Weights of a small transformer language model: a variant of SOAP for these matrices, 2733 steps.
Each number is 500 + 50 x the weight over its row's rms, rounded and kept within 0 to 999. Layers, rows and columns count from 0. Numbers have three digits each. The size before them is the row's rms in percent of the matrix's.

# up: layer 6 MLP up, 640x160, rms 0.205, rows 77-96, columns 0-159
# down: layer 6 MLP down (transposed), 640x160, rms 0.195, rows 77-96, columns 0-159
up77 090:505495538492452425571505527481504554403506453505507442451478520546535548484447547511503576423548548521495519427506459464591472460433477512539502510459525479566483478393478466547380603515487604405463401507558467524450460569463455550548485520528449503546521515525475561547518416535548501515457536490460423544504562568518544435484550539501519426549568543554516571409502504352396510403486582495520458541523465453435460420445556407507561520517420472492473537461541509532484427400503535
down77 091:495557481441579500421498497496478517548460465605403599537508517476519541523479506429540422553465450538480584491488521430448495428526439411480482539559469581563467504488531503556529550531530514436570429417490491523523463529516611512545510454531612530513579574463495410449404547475438576410524468515459560504503537592417511501500565451502504484461430589413502583552473518538546487523549483586523554515526459508451490500500502495381548616494606543477568478513536546506529498576527534
up78 091:497521542517489410486559486525476499434485507372521561471521509417502543494553497519552605489565482503444468577504379572484503491477458525500585443444518503543492534486527549404514546515530515569448516453601512420497458470529449444520541515489516565425458454511454449433501450424511570468410526425550488544512439534599539536349475417418556443537510465475622445467548523465513531484546449478558528502577442424554548456418537459476576497446510473530493588428456559472491470511466559
down78 090:487519533503478522486478433507408540504577576466559505512519492495534548471465476572529421411535461537498501461494463511521537570517417556440514534388515620531565581514605570460471580514494531449465524581508469460519533503583536502525537600520390493597563566489420500547531493489503493436448379502536415502502422547505508493460405532391488424490563491497390507463424493470499506499509490425461466486538497586418530475563524512442398507515462502465537453574513611502491438500459553
up79 101:537472511525589508453429454530467509516494466498465543431491506475482483440498389464544515475517542507431441443521532404471607533474521441512520473486510508495540506494519435489595508508443346546481525455434511465536517609446533536524569479517527481516520505532514518492502485557450489428436467429534480494550483516417495465610552437457493573509580467414461623478477512581493402533484456480519589483524514533525539531523647526644463602478455497532527350512508503527506468430570533
down79 115:481556488551573473510446537515567526514551518487504387543448560500556510477398574369540451490509461504561466414478551457552439494399474498363563432423526569489575437461530407533603388456537491456539462526493576426469438462376515556486486537550482504523453462497479443465511536513539489431469459482461594527401505586535437506536465518496495567493528440496456508484531474503511511537543411510557475503472509509613532542476564560519494479442534564540595484502507513452526500481550584
up80 086:478509541524469459525443560475460537526490436536538492470504519496468545465514470491460383496608523491481535536529494527526411502516471464509504558563429519471396407457533449605483549473526557472510463632533579459507616496465477390520617389530427480529472507549399426436528490481452402564552474485475418451498490534463512532473501420520536559413441524493511558474506472483459511468448559524532524447503423607491577535435364523598525451453453451537517561486472519490538496461465497
down80 096:583545490512562475486509502370467498586483483506537486488506476417480450568455471535458549554458569535497496530505579537552573488533438538513496518393453645432448563455481480543552614514499503511505499515487552519497530494592497516552533511568453509501528473409596466534571513578505595416479496469478462560498515491520585527487448483560440454639438431512466482485444521518566397524453538494556449520572479519535542459493530447543409545527546502516533450497563526336489579454469487
up81 096:578523561489473551484402495491526451500543469540436486494427489538475466498509475467517498548474582553420487448529542488519523424475395528508479507489492590561417538548536531566449540523548492541461556513553459486344478513494479552477443441442457428547514441490496500590456438429463482546482506446590511485501406425504394530540486584618573608506428580462453486533507548553500491490506514476476397493512453481501469498386566602549538484494580529549515384493573559472550540487553523
down81 098:455465521563535482538518531467618606508487479550548502517460452454437561515505516574468471455541509496583488487456391461501524506442555519494460477559401483373472478532474505464464540565507490577364420536500420548431490480542593560422479410589457460427448572492441499552443480475441566435566584520516566518438480486519448558520489459525498520446450541527487527472534419407523524452616476454390503496419476537522514550451508483471564499471559477468544449485535495569524534580525455
up82 104:520588560420431385556523478442613612460518534565507447492526522430445512499458532477558395508530482480515537423540447556596542440484539523523473453414476523457465437403520488484445565447552447477505429551516460564589536478488502584416463500468450458524528533494490508529588497593414494628579518457526535402550480476461583570517466539552564446541505527426431504506521461492534518529503540550574439516511509520529473570456439435462463532486507447518527467561501452466484513558446414
down82 106:469607536595506473454466451545474477521547573464527504466507426506504405476521426610559562598476449440551499454501554507521473515440480523549558577497558479505473456493480466520513522397535565552463466585606518471496582481472541527516499549540482491516469523577432582480502614562488464464443436437476497596494456520502543484520542563534417476594445489513497391467419491628526549399521554533560491520566528395498487467426531494534424504519451519400470486424453513479530434527529503
up83 094:357591471571571495492491449511531492464494421497568466483456482438544583499477478450514535452476480502519483442498448439548472517447486495503417382482405544482491510459594417401511515468531483442435548430559473536470488503518483519581524484533527477381457583564531430506508439489499480494499450453390595527479537496533529491486476552590479456456463517402504475475454467464595496540571520548638566644510572442477555479514462471575471520450537475442490503531515485434470502496484409
down83 086:489508490425471495469500467394501398567517512479502572478582493531502553501466487493402467503516461590524469526518475548564520630519467447521494454539495446527530476535438540549503420479396515541494486432422530453521486384509492494411442509558570474539545539489473503443501525553490508374531542639518529460491546535437543457495520467466515514413497416458433567426401478419443484474489612519539528458485503496431604418535567569469494522565437567498535563421510531563448479435498512
up84 108:532444567486548481561463481544447472462459400432378499515483620584447458526450436559509477437520513447546494509503573524464498451506577479534519483474459544508549479415526540518482499535560589464498480481485531489444525547591431425551431468399553425531551538574521405558424589465431525378490455505531608579460535493534512498448465443520509510490494493486555560585476438521538569438487528554501459567524465506339501561462450482545477507521506512525445456450497470499416537490577544
down84 113:531536492563526540454470510565466528463485547469606540502522490458513486567422408549508570436504543550585504442401497562551481463580445381550484524574452454577572561500528535498601423603487473409425473416444562543349547515519509462509525530536464417545460541594551510507433511521505520472505501470534603440485534516546540519574584522470507481554563490475444502620476576452527500538452509522479514512429462525422541496456515511601569483494539523493456550499529481507510547444556469
up85 117:384520575424512477519552509376454524495541482582454509452508486462526506498530504516628500483550481477559454538530521529522479504525463500462552516485500411538503553307570412510511401572466383521447567448498469472441551581553508572525590443499550436535488478377525482618537500510427535514453525566444500514514396556401494506502454490506508498459455437591480518526531548426510499535540538490522472448489526549455471470552474493584518482530488420497440585503498531487528459515438497
down85 117:508482513465511452520451528487526599570470490505564416572464518461429534504496402399536435468515567487533496402541532511583552390409510527594501412449534559449515523462498546537515486480482387549505476533480440487510453469478477534512545536480437596530450432511531501468438505500497413575635579451423540530485608456518560547461524433457484428394473535491593405381535551411501548483480537474451513450575453510522513556528537475482458485444548446535557449489492499521510484479512474
up86 097:511432474611510516515501498497404516548581526512429500490452455474451461529456524522484609540366579459548447541497485474482532459552484504451512428453408461527429521524499472489528485505493522498580439443507575436462420438548461565473474487399483546527492531462599602378456593407431489548559469443447502501530429553493463557423463593492510532601595519504518460571478516559423442525484518547504509514497454496526518489509487575504478478445579499436611406481525471536481502566508561
down86 095:484547474383577524513447508572512469476474517454529444464575536497494455488496486496573414460527500515448505475504475566540456442441502615499519515604494389566545492463572535536558521474567395608377625533527537490490466533520529468534585507501534494541505518446455532590486466537473433501405464514569501478508577457524517527479575543542444483402462398506588477513468587483448534457431527453447422530442546509503493530526560534412521447583442496447471605515497475504543468423533489
up87 104:452585452433497439464452638532550561553486448579567549587570487547575472533506495496575562438628475439573508570544493501475531458586523503540573417539478464392500505466478490543528576458596487443490507475513471378456497539471487468574428473496599546474507491468532458551457503467390535470557541528505451534471537385537516466475508555564442491541535412374532556538564522518487499538487503525488501488524567456526447498457476539554489393549413526537523482451481458510457505525508481
down87 110:466434424503568507489496537523365532608559533498404468523497537529506457520475551678549420468525531495515356459451472519457497407418467385536436543462422536509554563464424489392491420516498501494462476567554564511400548509475552515508534412463492555459535468490421501555443550531534426480516430476461496554509473542487497491492554533501462465584532491543473522599540489476574492492480532530452569542531477446519549520531493584474557536467536526444557476480580556486519495470580501
up88 089:538481473472462581444528545532475440563552447517569474488464519575546508603445465528492523504559535561493501580493524490555585351476592540557470549536463483535378563519505445451472509481468451593495510452443498561556486522526548486445447483506517555520463550469458486601480517572504479467510581488505604553500393537486507511595578434493533461477519439526512411519496455545395498485497393423504510440454519443462542478542459382585507539445431515531555531467557439501482501601541558
down88 073:397460475449407444466455480422533549520523454482505480457440517447500508490381559494480510460430484478484503453502518538517445492540436498556466490528515530531513406468470461466527503516381541485523513535431416397589535512528535379456464541519546477500468494537471520508452498500464526534435454500538413413460587519617549545359552593534540443474450559404473470518456531495465519400545483518484598564448396489479477489460491457374490483544490392534520566543436464504488560533486500
up89 095:470519480568568426516462504407514549591602474605499422523547462564450428506467508493617551456510529478539474487515482427507591536570583479528548596454495480471463462470462441408525463445484507572535521442554552494446453555494498498553487539585554464475586540541529465405456508467432509485483400578458557481471486511506330493447525429499549417598535513517478459530477467492475484556513572488539552444436524533526476488532418404502464485517532524490495499600490527439549586555538506
down89 092:497567489583495506514562535484492519492536603450462435477456489478532511569497469551544489506483480478444499551565488533585514409513497499473534488569545479513544544522576548465463492485486462527475372600486565527506470522461542394483555519474597552474504544596461495598446496563467421514493455564527507507475512428508592398458595540554391520465515559619605583438609559485485551509416544534561552520607501496517499545468536575421513533491520444500496558504551527513450499421444445
up90 098:433509514463400595568499543469432549598542433522515479444428491588536438444558519443512427579566457552507533586407480639510516563540547535480451492569502562563536493507513418500449569525500540441444525522490454445585495461534566509530507531577524541474503489513533426529526512507490504518489541465503494581493542486466454529455507519510394527446469389526603516457391520485479462444449495510493548508542629490549511533411525416453569506487559554436494472400478467428490502532417536
down90 094:592464490469507522425447408573451415485515488485483452518466625441541515544486469367527468524384480450532508534493489549566501558530605509521503442463493536560433476547457460486576487581609509531537480450497474577462538443528488613498464538431483430520499426499646554490566480452526440476513548471484474469505588443483500388446468473510538450487479579442406467614501506397500527489447558485494485567521451484453531514553433462467526525525563490491459438526518514482489428570498546
up91 091:497533515461575430539417561574560510620516475598542407527585529468487559591579495491574553515595613479559530538487410414570446426505534526518511494481456493490561431589519451461469513458439469478444417436578432513454605477539484426536511430497501486437552509464516467453482516569615546569547484452462562516529517508528444530488469503477418455446518530449528431553543447551478518471401539466519510497504497572552443564521464547482467523485426514524608485518541490463524508551486556
down91 082:478448471587453505531609456503419452428464555549578519526536458544404602584432488552491508530453409595417520533436430550543493488504493492528489477523427494507537567572514523493579489562486588443520597549482480527573495424458569487486490483404540497497518504561384535490549522511543531554457460474469493457455543569451502474461489572521489489469602481626391524433472471510481524461510532450508453523548461529532509416534565489469529406532502546501393435590495512438568536450496534
up92 106:498441415468423487518585388444451446518553456550545574362543493566423520551529504515482488508477534523524487452497483528548533552494435527467450477499447539636524541558530512471501542603500439468497481599552516462572509566438610483559479588523471511491508523488630563434506488509538543588445422537527507487505518520505473522593538487448551547451523531474486505469382426504417518551497565483469504483459580422602475495447459529502578466479511434458502451485446516389484447433491506
down92 101:516550415506597510561421588562471478486537550415405454478458452436604403428459570602438492511508412560516520530505581497556427512521501491544483471466535477450452461478613505466432507485540520417450533486380518440509517509535510434539602563451521510477486584538541479392515549464538517477577502439461546443477529459563508460568471459549554421518437521513529447506492544522560534542420496528474513498450514529438502477489496491496610509558469532561528563441481539580538610472558536
up93 097:520538456421478573469480442550491502510442543565499544613493597493487547511476497534504516396536392494422457514391567541414573402517511572411438508554453503451536503483397494602469479523487445470512476479501467618464512510536448563504474532435557435413501531566535521513539550482395451472573495573535527466578470492446475591476474484478513512535514535478435475510549533417476508557543470441523504440509569509529489472513451626507527408415523464547464550519543549528546498413581458
down93 080:442570473566468408478585508439497479563542451503567475533502398464493523411402597409436460491460416540465439508500579485552493463510574485554453459453540460489532465442568481524450490436522498516545438400459427478500533521602610447528517532482405463476490513524637558507467478453409490428483423596475481508533452478493490528539483499460472494580510523418446482528509459517523462515477517534544480585394556538476452490365482490451444435491498507548535456474527544465533512571509409
up94 096:434525524531584470596548546447530588506488528485626474502468431509468561498564449466426543551513477525551574471436535461450468477425454551519529485464523590509532460374562499482568543491470566506489564462472459533532510472443529522438460508485488458476462493525423533633470558505535429541473443455598455509405608420594533561482490467452481597527446449458469518481434435444547527514518483428474510548531557470435506533470534602429426453468458448434515567449523520533478521586570522
down94 100:499665515509507549545485467512520565581507522539469555536529389456520494513484576460419507516526483539463467532541465512528530497418545552527431518556455627476458550524467565517579482574542436463444550489506508494495582554536501466492419527561388519497526494569421446486472462558466547497357403537564534480481453581533528504414530544537474581435510509515467554542474557546506444558409472505521468500488435470477477570502441515457535473537461469515489577432484431484579498419422381
up95 092:476486517631566430606468500623554583529490481566494580477563487572445515499621445557402493506533520553488580529475512406585449487492508545444484563541575479508547490478442407499625550518559488480421501500534548518489441524505403559526527521353585545523547491537533517462489559472502512510480542549488592472474490447541449466545523534573530467475495456561586554532533479478483447551408479527396468594446506454503567520536487444509469505456457505473467481529471509568479479490450528
down95 081:433465488384480513429488476469540534547481434503472484497403419455499517465419528355522520525385422445510467530509535478472508454510507474560535552478553538453502527609457491608423494458456542521490404492458461349468472408533517518488510494616483480425489533466503490550424485528531465486532457491426495428507469497527587556524468498532458481538545567525482479452504507577500442554568500491593469470551486534570465504519465550468552541584488460528564474474472491520499524685472413
up96 092:472491562453488524498508514512559463473459506536550451414467493475456514566509554569471506502411576484501619482511391524560479483470447421592584451443493589549473559482456495507500537442486546438483520448514511435435546579478490530533539474582547506562476490431443447502589541663592559506447514523535507524415492584459470484592563470501465532609433479450461531547445460483568424535488497538500527566440576440524527456429507431511491458512504492519500509537450540525371421489441573
down96 090:434430537482570381502412481609641608430471437517535580566515437461491536500541574470493528488377471486545494499543545523537572544605553533531475538514508478484583532509537485514506472449552510551520448491361542458494432464512499516502466497502502477527510471530525532583391458510509491554442554529432458534491590449436522509576484572488544551564485610555447498521507504526528511420550500539500491463533523504468555455514573434501470457560481553545520433399440397535469475437497453